python train.py --num_hidden_layers=8 --num_key_value_heads=4 --vocab_size=1024 --init_std_o=0.0 --init_std_up=0.0618 --weight_decay=0.16 --lr_head=0.00954 --max_grad_norm=1.0 --schedule="wsd" --doc_mask=true --train_tokens=348900000 --max_steps=2662
Each number is 128 + 32 x the weight over its row's rms, rounded and kept within 0 to 255. Layers, rows and columns count from 0. The size above them is the row's rms in percent of the matrix's.

# layer 3 MLP down (transposed), 1024x256, rms 0.0797, rows 662-696, columns 192-255
size [101 101 100  99  96  98  99  91  94  97 104  95 101 103 102 103 103 120  99  93 103 102  97 104 100  96  99 102  95 103  97  89 110 107 104]
[[ 96 131 131 119 107 113 172 127 130  58 163 122 168  52 122 135 180 124 132 178  72 131 125 168 136 113 169 114 152 115 150  70 129  97 112 154 154 117 128  44 192 162 107  96 167 121 114  90 157 125 137 122 118 177 132  94 120 157 131  99 113 143 100 145]
 [118 120 126 182  87 100  80 134 126 139  72 111 173  55  71  98 127 128 130 119  92 158 154 125 116  34 136 139 130 121 169 174 104 138 147 175 108 100 177 124  91 158 159 101 151 138 139  94 156 126 125 200 117 163 123 104 188  99 134 126 148  99 131  96]
 [ 94  95 160 159  60 154 133 144 115 140 128 146 145 156 108 146 114 182 143 153 188 150 136 109  70 152 131 113 150  90 159  80 182 215 169  78  72 124 159 130 148 101 170 147 105 114 132 169 111 177 155 174 129 162 105 134 207 158 112 120 151 121 102 184]
 [135 138 153 118 122 133  74  91 135  87 151  84  82 108 113 172 119 121 142 139  98 142 129 179 141 137 150 139 120 112 135  60 113 119 129 168 114 144 118 175 140  66 138 104 128 180  83 134  88 175 108 125 176 167 116 119 109 194  70 101 154  85  98 171]
 [134 125 108  93 146 145 167 106 152  93 189  65  85 148 121 102 146  70  43  64 108 122 143 127 107 133 141 110 139 120 171  94 156  93 132 166 132 205 149 123 163  82 171 159  86 132  97 123 145 169 124 116 150 150 178 100  96 102 131 106 136 146  92 108]
 [158  84 150 122 165 146  93 142  68 158 154  91 119  80 110 121  62 115 153 159 129 101  83 172 139 100 142 139  99 153 185 155 158 192 148 160 139  49  94 149 159 116  83 124  86 107 144 129 143 136 152 124 102 185 107 156  75 106 172 172  82 129 126 168]
 [ 58 120 151  92 128 132  67 128 118 103 119 133 109 118  99 100 133 152 139 122  60 138  83 162 175 104 121 146 114 108 135 183 138 130  59 131 119 147 135 154  99 136  90  98 121 170 117  74 111 150 165 124 143 118 115  81 164 164 166 134  97 144 128 125]
 [164 173 110 142  94 128 148 106  81 145  88 166 115  83 102 158 108 109 125 136 145 110 142 140 126  85 101 221 169 105  72 162 162 121 161  78 126 151 108 156  72 160 154 108 148 151 174 123  94 119 155 107 177 127 139 169 188 143 135 171 142 118 105 143]
 [129 101 157 106 140 139 120 133 202 110 165  86 121  64  89  60 154 161 138 126 116 107  71 138 179  85 111  99  90  84 201 117 110 136 124 181  72  89 151 166 120 126 135 143 107 158 132 117 123 159 144 161 121  60 104 182 158 101 120 110 150  97 108 166]
 [143 127 162 119 108  89  97 186 119 104  98 145 102 132 164 143 170 149 113 140 210 101 165 174 135 171  92 145  98 102 120 164 103 170 167 123 174 136 140 137 105 125 122 183 150 137 127 111 122 157 125 127 134 158 140 188 138 118 140  95  45 134 150 106]
 [128 122 159 124 127 107 135 165 116 104 107  94  67 135  96 166 118  92 202  91 140 133 117 112 164 161  91 116 119 127 112 158  99 118 162  78  66 162 134 120  76 121 124 148 107 142  64 127 130 150 134 118 106  81  75 123 107 108 190 142 161 167 110 146]
 [119 144  95 153 121 102 113 116 147 100 102 118 102 184 114 111  85 175 117 108 134 135 124 131  91 110 139 156 187 140 158 185 122 140  97 114 120 154 146  65 146 114 144  95 142 134 189 114 158 146  97 158 150 134  98 162 171 120 140  65 130 161  77  72]
 [169 148  93 180 178  93 140  96 174 133 141 152 121 161 146  96 125  95 133 134 132 183 135  92  41 121  98  93 148 165  95 133  52 161 149 102 127  91 149 120  60 120 108 103 165 155  92 132 154 170  88 146 115  72 114 171 122 116 125 168 165 118 107 178]
 [102 142 129 131 125 202 155 101 155 109 110 124 154 124 229 121 141 142 107 163 158  55 166 124 125 156 162 125 103  88 134 140  93 138 143 158 168 104 160  98 103 130  91 116 125 125 128 124 104 122  87 147 182  91 215  75 156 142 107 152 109 112 160  99]
 [142 114 129 125 131  71  93 172  71 137 141 166 120 146 182  96 188 176 132 149  79 145 102 134  67 133 155 150 125 143 136 113 110 169 106 104 147  78  97 125  91 112 108 132 103  82 109 136 160  83 126  99 134 132 115 138  51 134 157 148 152 159 123 203]
 [ 93  83 103 146 128 147 146 132 126 126 168 139  68 132 137 214 146 142 128 148 158 122 171 138 176 156 134 116 132 173  75 125 138 168 140 107  78 101 134 120 148  63 130 192  89 120 122 137 109 131  88 102 122 123 141 107 122 124 136 127 179  77 132 127]
 [155 109 154 191 106 114 118 135  94 105 224  79  97 149 149 103 142 155 150 135 108 134 101 155 142 119 145 120 196 105 168 142  84 174 136 178 104 135 145 120 158 123  87 138  46 116  96 111 108  76 168  97 102 132  77 153 131  40 159  97 148 158 133 116]
 [126  82 152 138  83 113 161 142 125 126 163  90 109 184  98 127 130 151 137 170 107 201 118 101 130 132  88  74 128 150 180 103 117 146 145 123 192 157 156 152  99 144 126  72 116 149 126 188 147 149  64 145 143 146 141 132 141 145 186 102 116  86 137  81]
 [136 111 139 132 167 155 110 138 188 150 134  83 160 143 139 100  77 122 180 127 114 161 117 126  77 146 161 146 148 101 109  98 111 139 152 156 143 163 130 132  87 101  86  66 149  98 135 111  67 193 107 129 143 148 113 116  74 132 136 102 138  72 135 125]
 [ 96 157 141  57 133  70 122  92 112 218 155 153 129 117 148 118 156 194  90 179  99 110 133  91 112 144 113 178 163 103 179  72 165 125 181 105  72 146 138 133 128 143 132 174 141 114 120 162  94 205 124 143 137 123 126  65 155 147 157  58 135 157 176 133]
 [170  91 140  76 136 150 146 164 140 126 157 137 123 142  80 123 192  77 179  81 100 102 137  83 112 120 152 150  85  94 124 113  98 154 131 166 100 165 169 116 156 105 115 130  86  93 119 173 105 109 124 171  90 143 117  81 124 190 154 104 111 179 157  97]
 [ 50 198 135 130  98 166 100 121 155 113 145 103 159  50  70 144 153  77 113 165 113 159 103 114 170 135 138 150 144  96 187 156 140 139 113 149 126 113 133 173 121 110 114 121 158 130 111 133 107 114 159 127 201  98 150 122 109 127  90 161 141 114 194 103]
 [116 110 119 154 129 175 161  81 162 115 108 151 126 118 132 135 119 141 130 135  76 145 200 111  82 104 120 138 132 106 148 113 200 119  99 102 149  77  51 148  77 136 139 119 134  96 127 154  74 142 128  99 109 119  36  81  53 119 142 163 149 134  65 180]
 [110 143 107 139 110 129 137  96 132 120 132 129 140 129 136 134 219  99 117 148 136 116 114 110 124 101 119 120  91 155 100 135  88  97 132 125  80 138 113 136 142 148  83 155  89 171 142  88 177 119 115 116  70 117 174 132 104 112 106 135 124  30 121 110]
 [157  23 149 168 174 103  96  42 100  64 117 111 130 170 163 108 140 143 124 157 178 139 125 169 177 127 139 147 114 109  92 124 147  91 130 104 171 110 188 138 120 119 145 111 100 162  99  46  80  85 152  25 159 125  82 132 183  82 140 119 146 117 163 119]
 [126 167 135 135  92 122  86 169 140  90 177 151  94  82 139 118  70 108 122 106 137 168 110 172 124  86 108 158 134 100 138 123 118 126 115 111 133 147 135 120  99 108 121  97 111 112 123 129 167 174 104 115 104 177  12  85 140  81 130 210 118 133  80 143]
 [ 76  59 109 111  96  51 122 145  97 169 149 154 135 104 103  67 110  75  60  77 206 126 135 133 151 214 145 178  87 146 142 107 115 137 160 107  75 153 139 155 117 167 158 112 156 114 126 126 122  98 134 105 175 178 198 164 109 175 128  99  99 152 142 153]
 [140  52  94 114 184  96  78 156 119 111 106 101  93 151 111 144 153 123  99 168 152 148 161  79  90 187 131  70 160 128 166 152 128 137 135 151 150 177 120 107 172  74 154 124  73  92 153 119 118 164 152 145 112  96 126 132 126 120 150  83 167 162 145  99]
 [138 139 173 153 106 163 142 112 133  98 165 186 137 129  92 110 160 123 175 120 145 169 144 160 143  99 106 144 147 140 134 131 122 112 149 161 112 107 154 156 112 136 118 107 173 126 153 150 117  99 129 111 201  70 150  97 115 138 121 165  84 106 129 145]
 [111 122 132 103 144 151 139 116  93  79 115  87 135 121 173 168 133 172 102  90 120 145 116  72 153 133 114 114  96 135 124 146  92 189  89 147 153  77  70 126 169 170 175 130 122 132 160 141 127 153  75 102 157  98 158 128 102 172 142 165 105 144 107 186]
 [105 120  86 181  94  93 122 138  68 184 132 160 162  97 172 133 115 160 148 131 142 138  55 114 128 133 113 201 122  97 109  94  63 130 135 101 152 157 113 132 122 137 135 111 146 106 159 132 126 147 139  68 139 136  90 119 151 106 132 109 112 106  83 135]
 [124 120 152  84 178 194 121 134  95 138 176 104 102  77 141  93 175 182 149  94 136 141 117 131  98 100 170 108 221 162 129 155  92 176 128 115 121  79 124  59  63  95  73 134  99  90 174 121 165 135 161 120  99 124 113 114 100 125  85 142  77 171 158 142]
 [110 137 163  87 184  83 183 102 147  91 134 130 153 146 139 106 108  85 100 125 101 145 107  80 115 113 115 106 108 172 209 119  78 173 131  74 145 103 146 177 150 158 123 125 110 154 146 129 171 140 123 160 130  65 177 165 142 173 160 150 140 102 113 134]
 [138 118 167 141  71  95 138 113 148 169  78 113 167 177  72 113 160 104 162 136 133 113 158 117 135 148 166  76 189 128 165 139 143 170 147 116 103  86 130  98 136 114 178  77  96 182 118 172 101  99 174 123  72 119 127 102 114 136 123 123 152 199 117 133]
 [ 98 159  87  71  80 133 129 161 101  91 166 152 153  88 135  53 119 129 149 110 190 109  99 164 167  84 102 112 102 196 100 180 181 122  66 103 111 207 134 158 180 118 211 175 109  84 143 142 155 110 133 157 124 121 125 152  81 136 169 183 150 138 103 150]]
# layer 3 MLP gate, 1024x256, rms 0.103, rows 663-697, columns 192-255
size [100  92 103  98  97  99  92  97  95  99 100  97  99 103  97  99  99  97  97 108 103  96 100 102 100 100 104  99 107 103 101  95 101 101 105]
[[165  78 109 112 139  85 138 126 156  60 153 120 105  82 171 109 163 154 113 167 146  87 128 116 134 198  81 149 140  98 110 165 148 156 146 166 106 165 127  97 118 118 127 122  89 145 151 135 144 106 141 103 106 161 155 118  91 144 138 109 125 110 129  67]
 [183 118 110 109 135 146 143 106 153  87 174 104 127 107 113  84 103 151 158 125  75  37 118 111  60 115  99 129 194 174 130  53 127 132 190 158 159 149  84  65 143 152 144 125 141 142  83 157  92  76  72 125 164 142 175 127  95  82 121 144  73 103 169  55]
 [155 154 124 166 130 151 110 109 117  50 110 169 128 149 116 137 146 135 128 144  97 148 151 126 156 170 195 161  69  98 214 176 145 141 165  83  94 113 135  51 122  58 128 154 132 142 135 110 134 144 135 127 246 154 119 200 118 178 167 163 110 167  74 121]
 [140 129 184 124 171 149 110 113 124 173 170 159 131 161 154  66 115 111  29 132 119 153 143  51  81 140 143 100 186  87 137  83 138  99 106 116 100 120 150 138 182 119 122 112 137 155 125  68  81 165 110 174 119 122 159  81 158 144 166 140  97 179 139 152]
 [159 114 126  66 134 125 201 135 143 107 152  93 155 185 158 128 147 109 103 175  91 115 135 107  63 216  92 132 113  82 144 112 123 169  65 106 173 148 178 110  90 152  73 107 160 139 135 148 100 146 151 119 106 117  67 120 154 149 137 118 130 104  90 122]
 [107  54 102 110  86  87 138 159 175  88 110 133 172  86  92 149 147 177 124 159  97  93  89 112 143 106 154 107 133  91 102 174 156 147 119 116 173 115 113 160  65 151 136 128 164 156 104 126  65  98 137 130 103 130 117 103 174 102 195 135 116 156 160 164]
 [179 161  88 158 138 101 117 118  83 136  61 114 146  89  73 129 128 146 107 115 116 190 158 157  53 152 109 122 126  85 116 147 108 187  92 164 174  88 204 124 108 124 125 149 111 106  69 129 106 145 150 112 159  90 149 132 153  88 129 130 132 145 107 132]
 [122 133  97 157 132 105 137 106  75 132 117 174 148 113 119 175 143 127 155 160 174 179  69 176  86 187 137 140 112 134 194  71 166  39 172 108 138 135  99  68 130 103 143  64  66 142 130 109 129 104 172 130 188  98 141  94 226  73  88 184  80 121 130 151]
 [105 130 114 141 159  87  66 168 112 149 104 112 118 138 127  71 154 157 167  82 122 110 129 167 122 175 102 120 152 130 114 144 114 158 114 103 166 129 163 117 104 153  98 110 149 157 166 129 102 132 106 144 149 137 119 159 102 154 197 164  57  95 112 113]
 [120 109 145 150  91 142 166 149 128 170  79 148 214 147 107 143 144  64  93  71 142 147  94 113 151 133 142 118 163  64  98 105 140 129 109 116 162 117 130 153 112 148 134 168 129 147 143 107 124 127 103 109 100 133 107  70 181 138 200  83 121 116 118 120]
 [147 166 116 165  75 145 174 148 153 130 139 122  70 149  97 136 186 172 166 120 106 129 111 149 103 125 133  91 175 197 112 150 122 126 132 138 126 134 139 158 144 137 118 112 146 121 143 107 118  98 120 126 115 114 142 125 187 147  90 129 181 149 145 167]
 [136 163 191 133 135 132 141 107 116  94 142 142  92 149  92  85 181 163 124 162 112 150 103 108 193  66 135 151 100 134  93  83 161 125 151 115 110 160  98 134  94 129  98 124 128 113 153 126 135 138  95 139 153 152  83 106  98 111  95 130 173 152 103 156]
 [ 91 112 154 134 120 130  70 152 133 127  88 136 163 162 126 126 101 156 125 130 123 134 132 101 147 104 159 182 111  89 144 126 132 119 163 143 105 144  88 165 116 104 135 105  66 105  88  99 156 192 158 136  98 111 116 115  77 174 174 140 138  95 167 149]
 [127 130 157 165 100  76 137 101  89 143 148  85  73 151  77 105 102 164 135 129 108 160  79  65 132 100 106 114 149 107 164 115 163 116 188 145 188 101 125 129 153 104 108 108 142 125 107 154 101  89 141  98 161  74 110 163 126  94 157  86 129 110 132 133]
 [129  53 175 153  88  75 121 132 170  69 134 138  78 115 109 151 211 171 131  93 134 129 166 111 145 139 182  64 142 129 118 125 162 209 158 114  24 123 147 121 124  93 106 152 161 126  43 176 119 149  88 110 107 108 139 124  88 160  88  96 169 131 130 151]
 [181  75 108 140 140 150 127 119 149 132  60 129 158 136 126  70  84 181 165 134 138  94 124 103 102 114 143  53 101 144 106 122 113 157 114 117 135 188 121 126 125  99 144 148 145  82 134 101 108  57 140 185 101 127 128  94 121 196 128 172 109 115  92 125]
 [143 146 148 108 156  93 217 132 131  90 128 162 181 151 122 155 118  56 118 171 176 114 142 101  78 156 137 118 113 128 145 168 202 151 125  98  78 177 108 129 183 129 130  84 157 142  48 135 144 131 163 135 112 133 153  98 126 126 141 197 117 175 172 140]
 [210 176 121 170 127 133 134 149 106 148 122 130 157  86 151 141 141 200 109 155 108 155 120 123  97 138 126 183  78 132 115 131 167 113 114 125 135 102 141 116 127  68  77 150 177 106  90 100 122 106 135  95 135 113 115 170 121  79 143 146  97 149 122 149]
 [ 88 172 185 138 105  97 187 130 181  97 152 135 110 128 143 174  87 155 120  63 181 125 170 127  67 100 148 106 173 126 128 102 147 121 152 128 135 170 134 106 122 132 141 102 102 164 143  57 129  65  59  73 136 143 159 150 142  85 104  97 124 133 139  80]
 [174 120 139 126 147 145 140  91 149 130 121 118 127 165 118  70  89 169 100 144 168  42 134 121  83 148  35 145 154  93  92 152 190  85 123 179  51  87  76 124 141  79 142 107 136 132 124 152  96 143  67  79  83 117  93  87 127 154 117 163 117 203  59  66]
 [ 71  92 127  95  91 133  84 146 145 149  75 158 136 149  71 104 138 152 183 106  91 145 108 119 140 130 115   4 184 123 139 115 132 144 102 116 124 136 112 159  96 131 166 154 116  98 180 139 129 155 117  64 119  89  97  92 107 132 101 143 138 128 127 130]
 [105 113  64  97 197 157 162 175 117 141  65  93 154 121 158  82 104 112 108 135 176 122 149 126 168 154 133 123 102  92 144 138  60 124  98 113 127 119 148 108 121 119 113 215 156 142  98 122 120 151 141 145 116 122 125  51 156 148 123 204 126 126 153 139]
 [ 94 165 208 111 137 102 148 157 163 111 121 133 109 139  97  82 108 165 123 129 103 132  91  80 177 123 148 160 139  91  97 130 166 154 156 103 121  93 133 118 164 175 130 108 144  86  92 146 143 104 148 109 118 149  78 169 146 137 123 111 106  91 139  73]
 [123 118 151 131 152 134 156 103 155 154 128  58 146  76 124 229  92 156  96 114 127 144 121 113 156  71 182 178 126 147 209  94 125  73 147 117 163 139 152 108  59 135  90 133 129 101 123 160  94 116  97 143 145  54 113 171 159 140  84 136  71 138 118  47]
 [109 171 114 107 124  93  72 201 107 116 162 183 141 104 132 131  94 172 117 123 112 123 138 132 153  83 193 158 119 104 108 111 126 177 173  95  70 107 169  34 135 132 117 123  87 108  71 136 149 144 138 174 118 159  90  82 117 120 178 159 127 158 120 164]
 [118 169  71 127 128  98 175 130 111 164  95 144 134 109 149  74 137 144 153 151  99 142 116 179 100 103 101 197 151 170 123 159  77 139 137 154 107  92 105  99  99  92 155 129 101  91 133 106 107 138 138  74 144 170 109 167 154 104 121 139 131 134 129 141]
 [178 161 135 113 129 125 170 108 142 137 142 156 163 108 110 129  93 117 157 146  78 121 126 143 122 161 121 156 117 165 112 133 165  43 133 153 153  84 128 119 163  91 112 149  98 137 107 124 158 190 154 137 108  96 182 121 122 123  75 159  61 106 171 160]
 [171 140 157 145 138  76 112 103 132 117 174 166 155 136 183 161 138 108 131  90 142  93 106 144 133 140 133 135 113 167 131 112 128 139 130 150 122 135 191 118 129 199  89 148 123 104 180 152  51  94  76  55 150 142 106  95  59 149 158 121 133  88 133 113]
 [127 143 153 133 138 126  77 149 128 121 121 102 129 160  92 109  87 103 134 152 146 190 144 161 158  78 134 154 112 113 106 103 127 120 132 134 117 136 118 154 134 122 149 148 153 107 162 200 120 168 150 108 119 100 152 103  65  73 158 169  95  43 154 103]
 [129 202 150 130 131 148 125 153 145 104 165  89 160  78 159 140 140 140 206  76  75  84 167 132 159 150 116 152  95  82  96 137 103  83  50 112 129 126  73 146 125 129  90 183 144 109  54 184 149  82 139 128 152 113 167 124 126 150 102 112 157 133 132 152]
 [115 125 190 146  88  56 146  80 131  63 115 133 156  51 160 121 120 112  63  69 108 129  87  99 110 137 166 171 104  65 127 112 174 152 142  98 149 146 167 162 141 158  67 164 114 115 108 107 142  69 136 100 136 132 106  71  94 166 145 184 165 136 148 174]
 [109  58 140 159 110 163  95 166 124 139 114 126 180  77 150 107 170  97 127 141 136 107 140 148 168 131 116 120 108 138  80 180  90 105 144 140 133 129 149 164 130 155 110 105 193  95 134 147  96 107 156  94 156 160 169 118 124 110  85 163 123  81 165 152]
 [112 149 165  93 165 159 107 142  46 132 114 220 164 131 123 174 128  87 138 108 133 119 124 142 146  95  73  94 141  83  81 127 100 102 152 153 138  62 148 149 113 156 142 120 197 140  94 111  70 125 132 111  96 159 134  58 105 162 115 134 136 149 119 118]
 [136 155 139 113 113 134 111 148 139 168 124 119 159 113 142 109 119 129 145 103 177 139 148 168 197 112 169 112 100  81 118 136 135  72  86 179 111 135  77 150 167 114 103 173 115  88 164 173  89  65  99 167 105  98 137 158 185 125  86 122 158  78 124 127]
 [137 103 124 116 100 120  93 143 118 146 170 171 153 152  76 113 153 137 136 165 172 133 149  96 136 128 156 143 138 155 170 144 110 178 130 159 150  61 114 154  87 110 153 123  98 200 121  83 153 125  68  96 150  91 164 157  77 129  87 151 150 132 142  82]]
# layer 3 MLP up, 1024x256, rms 0.103, rows 663-697, columns 192-255
size [100  95 104  96  98 103  96  94  95 102  93 105 101 100  96 103  99  93  99 103 105  98 102 100  97  99 100 102 106 100 102 106 102  97 105]
[[156  89 126 155  96 179 102 138 120 100 105 165 118 145  80  80 106  73 142  79 115 128 156 142 111 117 106 146 119  38 101 120 125 129 134 159 130 157 102 112 160 123  97  85 139 150 169  74 156 113 141 111 165 125  98  99 115 106 136 116 110 153 249 114]
 [130 162 152 157 153 134 111 136 140  76  99  94  95 127  99  56 104 114 119 122 160 126 120 168 133  77 129 193 151 101 109 148 100  74 157 151 147 128 101  91 103  97 141 123 146 140 126 121 126 130 127 159 127 137  95 121 124 189 106 168 100 116 177 100]
 [155  72 143 178 184 122  83 101 122 143 147 100 162 155 162 132 150 149 110  31 115 111 159 114 130  73 133 123 145 175 125 162  93 107 153 182  98  93 176 123 135 117  79 101 101  83 124 136 155 111  60 150 105 103 193  64 140 113 142 108  89 127 137 101]
 [ 43  96 140 144  90  98 118  53 127  77 111 104 136  17  98 151 156 113 178 120 141 140  88 148 158 125 110 156 105 125 140 143 178 140 142 132 153 138 175  96 109 112 118 129 107 109 144 183 159 123 149 130 151 208 120 116 118  45  73  61 146 140  75 120]
 [ 49 160 142 145 121 177 115 113 146 137 134  96 173  59 114 175 121 114 169 177 111 120 139  66  67 110 126  46 132 108 157 162  95  97 151 178 115 189 109 130  79 145 143  95 155 146 216 102 144 128  83 156  85 151 123  82 137 123 104 141 145 157 166 129]
 [151 135 120 165 179 148 157 143  95 124 135 152 180 164 143 121 129 143 142 125 172 148 136 153  66 112 108 124 106 149 152 106 102 101 141 113 149  76 111 119 169 134 115 123  88  96  88 108 161 137  72  96 101 174 141 166  76 101  60 101 181 113 132 123]
 [119 108 155  74 202 136  90  99 123 158  96 144 132  93 129  84 103 183 130 113 113 175  72 129 104 166 111 139 139  82 124 195 125 114 101 120 128  78 149 139 121 105 185 179 121 146 144 110 134 185 121 140 134 125 105 140 152 129  87 167 137 104 121  95]
 [105  93  45 175 109  43 156 138 150 116 165 157 145 117 112 144  96 107 131  54  95 157 120 124 113 166 140  87 161 146 155 115 134 102 130 168  51 154 100  60 154  96 174 154 148  70 112 105 112  90 204 145 126 149  97  94 149 120  63  97  87 150 164 182]
 [161  65 146 133  79 175 126 164 153 146 119 128 149 132  91 170 123 109 174 113 144 127 118  96 142 100 134 172 117 117 128 192 117 139  92 148 125 142 127 140 179  56 138  98  44 131  83 180 145  99  98 128 121  55 133 104 134 105 162 114 141 126 136 155]
 [150 133 224 106 103 139 187 147  54 154 137 185 150 113 105  98 140 125 104 131 167 118 119  46 108  72  97 108 131 177 144 151 139 183 122 130 123 145 105  87 125 141  86  98 107 105 105 124 118 130 104 147 142 159 125  89  87 177  98 142  94 153 146 117]
 [174 118 114 114 153 133 141 170 132  82 112  60 141 170 107 117  86 126 139 209 118 124 123 112 162 138 152 117 202 156  92 205 198 152 137 188 123 112  92 155 158 121  78 137 158 103 146 145 126 143 111 178 152 125 146 198 174 145 102  82 142  91 155 150]
 [168 120 149 127  91 179  92  94 157  92 139  77 161 147  65 128 111  52 189 138 124 140 164 118 130  89 122  84 193 103 128 163 155 175 153 140 126 136 155 161 121 104 114 141 117  40 154 166 176 143 102 144 183  98 106 141 180 189 126  82 111 134 176 154]
 [101 126 185 184 106 113 135 156 149 156 132 100  68  73 133 135 149  92 161 119 165 181 166 161  87 140 137 130 209 133 136 131 134 135 135 191 133 122 171 145 170 125 162 136  99 146 123 142 136 113 136 107 169 105 125 133 140  98  82 146  74 183 121 142]
 [115 126 181 135  96 153 137 115 182 168 138 126 160 100  81 127 132 114 177 199 158 131 119 126 121  95 148 159 190 157 145 107 137 139 159 121  92 183 138  83  52  38 123 156 186  89 155  97  79 133  91 109 127 113 121 119 142  95 123 209 178 137 127 103]
 [131 144 133 124 144 113 146 124 176 132 105 190 127 138 139 130 134 122  86 115 145 120 169  95 107 144  99 134 125 192 112  91 120  89 102 133 232  69  90 148  93 106  86 130 111  77 123  81 135 115  95 163  91 166 101  45 193 130 166 114 129 162  78 159]
 [136 122 154 210 135 165 108 104 125 119 143 113  80 177 108 113 161 100 131 209 122 133 126 135 108 121 129 124 171 137 192 155 137 131 138 149 124 144 137 159 126 196 114 130 105 139  60  23 139  88  89  76 147 154 164 106  73  64 119  98 167 114  75 101]
 [152 184 153 205  93 121 190  99 138 164 113  57 117 177 128 127 148 130  89 126 137 102 127 100 145 145 105 102  78 124 105 130 195 151 146 161 154 177 190 114 163 154 155 147 151 183 158 124 140 151  88 122 124 135 119 139 119  97 100 179 125  99 147  53]
 [ 82 152 115 147 154 101 140 105 219  95 111 148 108 167 156  90 108  68 158  62 117 116 162 136 139 100 137  71 134 146 173 186 109  96 137 128 187  59 139  96 172 180 165 149  88 147 104 102 111  93 144 171 120 133 167 136 120 167 144  96  86  62 168  83]
 [146 102 122 177 171 145 130 126  88  81 103 101  47 127 117 138 125 146 146 117 113 151  80 185 151 102 112  57 104 163 148 168 110 125 134 122 175  75  92 133 112  91 129  22 139 143 159  92 134 147  98 127 144  93  70 152  90 129 114 127 157 124 121  96]
 [139 116 123  59 153 114 124 205 168 137 165 131 119 172 128 195 213 101 179  88 125 138 149 114 127  78 182 115 101 149  78 129  72 114 124 143 132 158 181 135 115  57 118 152 133 167 188 155 172 116 158  72 103 163 151 164 128 119 179  75 108 125 119 119]
 [139 143 132 179 168 125 160 125 101 154 111 154 126 139 170 143 136 140 104 126 127 127 162 102  65  84 128 118 165 165  90 191 121 181 134  54 126 101 149 128 156 144 189  58 105 168  77 141 113 178  53 127 142 138 149  89 113 167 138 110  94 135 201 155]
 [ 82 125 143 104 130 135 139 125 116 149 112 140 171  84 136 103 137 158 157 166 141 142 145  94  93 130 119 116 126 134  91 138 105 126 101 115 120 222 144 139 207 108  96 157 119 161 119  95 108 202 119 118 124  62 193 181 101 121 143  66  69 138 124 133]
 [187 144  95 116 110 155 139  93 113  86 138 104 142 158 139 110 184 155 143 122 171  83 158 142  97 105 135  90  86 171 131 159 110 117 162 175 173 164  69 168  89  96  95  73 110 153 123  94  88 154 150 137  99  93 134 100 140 100 109 112 200 138 107 165]
 [104 141 148 217 200  83 100 116 143 121  94 121 119 106 141 101 124 177 118 122 125 106 161  70 167 121 143  59 165 143 126 127  92 172 124 131 185 115 163  97 108 121 117 191 145  82 181 128  77 115 139 118 114 165  89 151  99 190 112  77 101 172 130 142]
 [122 124 226 136  78 153 195 102 120 112 147 150  97 157 113 108 160 120 146 115 147 190 118  97 179 210  91 122 166 103 111 143 135 132  85 174 142 128 110 140 165 120  64 152 125 170 149 112 121 119 126  69 117 158  80 147  92 164 104 142  97  96  75 135]
 [114  81 198  87 139 136 129 111  97 199 126 151  94 116 124  43 172  71 122  45 108  49  98 134 152 133 116 140 156 136 111 114 141 189 154 173 106 123 200 105  99 152 136 116 111 141 131 100 117 116  57 114 142 183 134 142 122 112 173 168 116 132 154 145]
 [139 145 107  96 146 133 155  74 170 124  82 152 162  99 101  95  83 135 147  81 175 128 156 135 133 100 137 138 129 254 118 152 135 138 154 193 135 164 128  83  85 138  79  98  79  89  47 121 133 168 171 152  81  88 121  87 147 108 151 125 140 152 141 151]
 [150 141 107 122 108  91 171 137 107 132 117 107 110  87 143 170 140  88 145 131 126  69  45 146 205 196 153 182 123 109 146  77 176 102 180 143 181 188 149 145 195 170 138 137 138 144 131 167 110 112  98  60 151 139 101 134 113 157 131 154 159 122 123 119]
 [ 94 135 172 105 131 106 112 118 155 117 148 114 110 161 137 161 100 166 102  91 114 177 105 136  98 129 151  79 110 130 149  41  85 164 134 130  91  86 213 126  57 118 151 168 154 113 174 154  94 130 118  79 129 124 159 132  72 106 133 137  78 123 122 105]
 [126 146  98 177 124 152  46  98  78  98 115 149 109  73 102 131 102 157 117 195 156 116 150 103 105 122 133 156 131  99 170 110 149 166 111 106  68 108 112 122  85 126 129 162 116 107  84 151 111  98 103 214 131 179 125 126  97  81 102 104 167  89 116 144]
 [195 183  92 142 149 140 156 115 152 112 104 132 100 122 144  99  77  90 138 127 133  77 148  91 149 109 110  81 154 145  96  70 144  41 112 117 123  96 145 173 147 111 109 151 153 162 135 174 100 122  89  98 129  79 174 136  91  96 139 134 161 146 158 115]
 [138  81 133 117 148 125 160  87  82 111 117 194  73 119 137 127 154 112 100 149 118 120 134 100 116 126 131 153 130 182 131  86 110 159 141 119 166 136  83  79 161 187  91 134 127 133 129 120 205 130 150  97  94 148 153 142 138 140 141 109 123 137 153  96]
 [133  67 127 159  91 106 101 124  51  84  88  99 112 134 165 169 116  60 180 133 162 146 104 122 116 172 125 156 132  75 124 121 154 140 143 116 143 118 147  72  91 155 116  81 127 132 108 116  69 105  92  92  78 142 114  76 121 118 175 172 147 132 106 144]
 [111 114  94  75 133 139 136 145  98 102 102 122 120  77 142 139 151 131  87 130 111 103 150 132  95 142  69 130 115 170 133 144 132 106 147 114 133 123 129 146 153 143 185 137  67 148 115  52 134 126 140 109 109  50 141 163 130 105 185  62 112 132  36 148]
 [111 154 141  95  97 111 123 115 116 131  91 173 147 192  96 124 148 171 136 140 124 125 160 133  98 109 154 146 142 129 158 153 139 112 132 148 120 116  99  95  64 109 142 109 124 145  92 111  89 151 128  95 101 126 174 148 136 211 173 187 180 138 126 178]]